python train.py --n_layer=16 --d_model=256 --n_head=8 --n_kv_head=8 --head_dim=32 --d_mlp=1024 --vocab_size=4096 --activation="squared_relu" --norm="layernorm" --norm_place="pre" --norm_eps=1e-05 --positions="rope" --rope_base=10000.0 --rope_fraction=1.0 --qk_norm=true --attn_scale=0.177 --bias="none" --tie_embeddings=false --parallel_block=false --extras=["shifted keys", "attention sinks", "value embeddings", "hashed n-gram embeddings", "an embedding shortcut", "capped logits"] --init="normal" --init_std_qkv=0.0488 --init_std_o=0.0 --init_std_up=0.0488 --init_std_down=0.0 --optimizer="muon" --lr=0.0224 --beta1=0.95 --weight_decay=0.015 --lr_head=0.012 --warmup_steps=0 --schedule="wsd" --decay_fraction=0.375 --decay_shape="linear" --final_lr_fraction=0.02 --batch_tokens=262144 --seq_len=512 --doc_mask=false --train_tokens=901300000 --steps=3439 --dataset="wikipedia_en"
Each number is 128 + 24 x the weight over the matrix's rms, rounded and kept within 0 to 255. Layers, rows and columns count from 0.

# layer 7 attention key, 256x256, rms 0.195, rows 24-29, columns 0-127
[[ 95 154  86 119 148 116 181  79  42 139 108 134 103 118 138 106 123 140 124 116 116 196 107 155 149 108 184 113 143  90 182 122 126 117 139 134 152 157 128 166 103 174 189 102 160 134 112  88 146 103 126 170  76 128 143 115 121 109 121 109 112  95 107 135 151 124 123  99 135 151 110 182 137 129  83 157 145 111 126 117 138  75 133  90 148 126 166 138 144 123 152 115 112 137 150 157 101 136 154 124 168  92 165 123  78  79  96 157 102 125  45 118 114 104 158 158 181 129 165  91 117 137 135 128 164 124 150  91]
 [183 164 130 123 153 160  41  81 123 190 113  98 119 135  77 139  54 106 202  89 121 171 167  85 111  86 139 146 105 117 183 129 159  74  90 132 107 167 134  67  74 140 131 125 136 116 105 160 151 143 167 126  94 139 153 158 170  67 168 119 119 152 113 119 135 122 105  89 104 147 201 182 120 140 143 126 138 135 104 128 105 150 143 134 148 184 100  93 199 116 101 157 139 133  98 111 166  81 149 167  93 137 100 160 149 114 142 124 105 165  71 170 172  69 120  73 122 153 118 133 159  85 107 111 123 109  93 162]
 [102 132 126 186  82 126 168  99 175  73 148 117 143 119 113 118 126 134 173 164 115 116 125  80 154 119 181 126 122 130 119 167 147 102 150 129 152 143 107 126 150 142 130 153 109  69 105  98 130  68 144 110 144  92  56 103 132 146  97 115 136 154 133 110 155 150 173 113  94 119 112  75  95 144  68 141 102 129 123 162 120  89 148 179 103 169  96  89 107 108 102 151 168 124  67  95 163  82 123 130 115 114 130 111 125 120 148 134  98 193 144 119 116  80 162 106 126 157 102 137 153 148 158 123 119 129 135 133]
 [109 132 145 145 151 158 105 220 143 123 139  82 109 157 177 145 139  72  78 159 162 165 168 134 111 148 162 175 100 150 112 109 114 117 117  85 167 139 105 106 156 100 118 115  97 137 154 139 168 172 189  86 133 104  83 123  61 133 102 139  67 151 153 190 140 121 148 134 131 141 135 102  90 165  79 116 140 117 114 141 146 127 173 144 132 111 155 121 107  87 135 136 111 140 113 142 115 165 125  83 132 127 169 147 143 105 118 125 140 155 101  70 106 103 127 133 131 123 120 121 143 125 101 153  72 179 160 189]
 [128 159 151 182 142 158 149  76 134 134 152  76 112 106 146 122 180  91 101  87 149 119 160 176 107  93 123 163  76 132  98 118 115  82 126 116 113 135 161 139 118 187 140 185 123 167  99 122 127 138 114 175 136 155 100  89 150 163  88 180 142 108 105 171 140 135 145 125 107 139 159  97 115 186  83 113 137 163 124 142 135  95 173 120 133 138 111 138 163  85  71 144 101  82  67 131 125 107 140  90 125  96 118  91 128 127  97 133 142 115 129 169 167 106 129 123 166 135 114 129 101 106  72 145 146  57 134 111]
 [143 147 121 121 150 122 128 147 158 197 165 142 151 155 136 118 156 115 142 116 126 163 131 148 107 143 115 134  90  65 118 116 136 106 122 141 121 104  74 132 125 130 111 172 100 157  98  75 152 123 128 110 135  61  90 148 175 115 125  97 107  99  74 119 139 106 113 156 108 104 170 112  91 161 128 134 125 142 166  71 102 104 118 171 108 114 134 149 165 158 104 105  94 118 139 134  95  83 106 142 124 127 111 120 114 109 164 143 158 149 100 137 128 150 102 140 146 165 149 147 173 148 168 125 173  76 102 143]]
# layer 7 attention query, 256x256, rms 0.192, rows 25-29, columns 0-127
[[161 153 115 107 121 106  89 115  99 149 108 146 141 132 102 114 142 113 102  90 130 109 160 138  97 153 142 121  92 152 146  97 115 107  80 149 118  90 140 132 152 141 151 130 109 109 116 100 161 143 141 158 134 150 144 147 133 109 132 106 124 139 152 134  92 114 140 102 123 159 127 155 150 114 109 134  85 149 122  93  94 153 144 104 115 159 119 117 139  81 132 133 155 136  92 146 142 113 108 132 103  88 153 107 149 118 137 109 144 144 145  98  96 124 153 163 120 141 133  90 184 131 183 152 180 114 104 136]
 [ 69 107 134 148 116 112  63  94 164 162 105  82 130 154 152 113 158 135 114 166 106 112 144  97 152 128 148  53 133 132 118 131 146 119 117 111 112 150 152 163 114 176 165 148 130 109  87 130 127 128 115 131 163 150 119 102 147 138 148 136  87 166 151 116 129 101 140 128 159 101 145  98  83 116  81 145 118 147 119 191 158 114 122 168 172 138 106 116 134 120 148 101 170 115 116 142 120  97 122  99 109 121 145 137 125  87 117 143 111 125 158 101 136 158 166 145 160 131  84 142 128 123 115 160 197 129  94 108]
 [120 106 136 108 126 125 145 138 102  93 124  46  65 109 174 131 111  73 109 113 198 166 137 110 149 146 130 147 122 174 160 162 164  93 101 123  84 133 135 139 130 140  88 117 164  84 155 104 105  61 160 188 119 134 149 165 148  98 114 141  93 140  96 126 160 114  89 168 134 135 137 163 103 128 129 151 131  87 150 137 126 134 128 140 107  89 147 181 113 111 114 133  86 159 132 122 146  94 135 106 109  80 102 107  78 127 103 141 118 172  99  91 146  74 155 117 156 147  55 103 144 153 101  54 125 169 132 138]
 [110  90 113  95 100 150 152 107 100 104 134 130 171 175 135 118 180 132 120 159 105 175 140 133 154 119  94 133  72  87 174 132 142 102 168  94  85 113 160 122 132 116  85 151 120 132 110 127 157  90 138 120  89 157 119 120 127 129 118 134 113  89 103 141 138  94  94 114 163 169 133 140 136 115  90 140 141 158 161 138 111  83 131  99 101 149 134 127 187  99 103 147  90 139 186 146 166  96 136 158 160 112 126  95 137 149 139 120 120 150 113 101 178 126 145 130 135 106 176 141 143 126 142 129 113 102 128 103]
 [162 112 142  98  95  88 146 106 128  78 113 103 155 151  88 154 175 178 139 129  99 195 110  97 111 102 114 128 130 106  95 115 161 103 156 115  93 136 115 144 143 173 143 114 146 114 164 108 150 142 151  71 105 134  68 135 120 131 147  97 122 134 133 135 134 159 110 126 121 135 156 106 137 128 107  83 159 128 106 150 142 114 113 170 109 129 136 113 136 125 116  99  59 151 139 153 133 155  80 100 101 141 143 110  86 137 165 123 123 130 122  77  85 128 124 118 132 128 127  97 145 151 123 133 175 117 172 146]]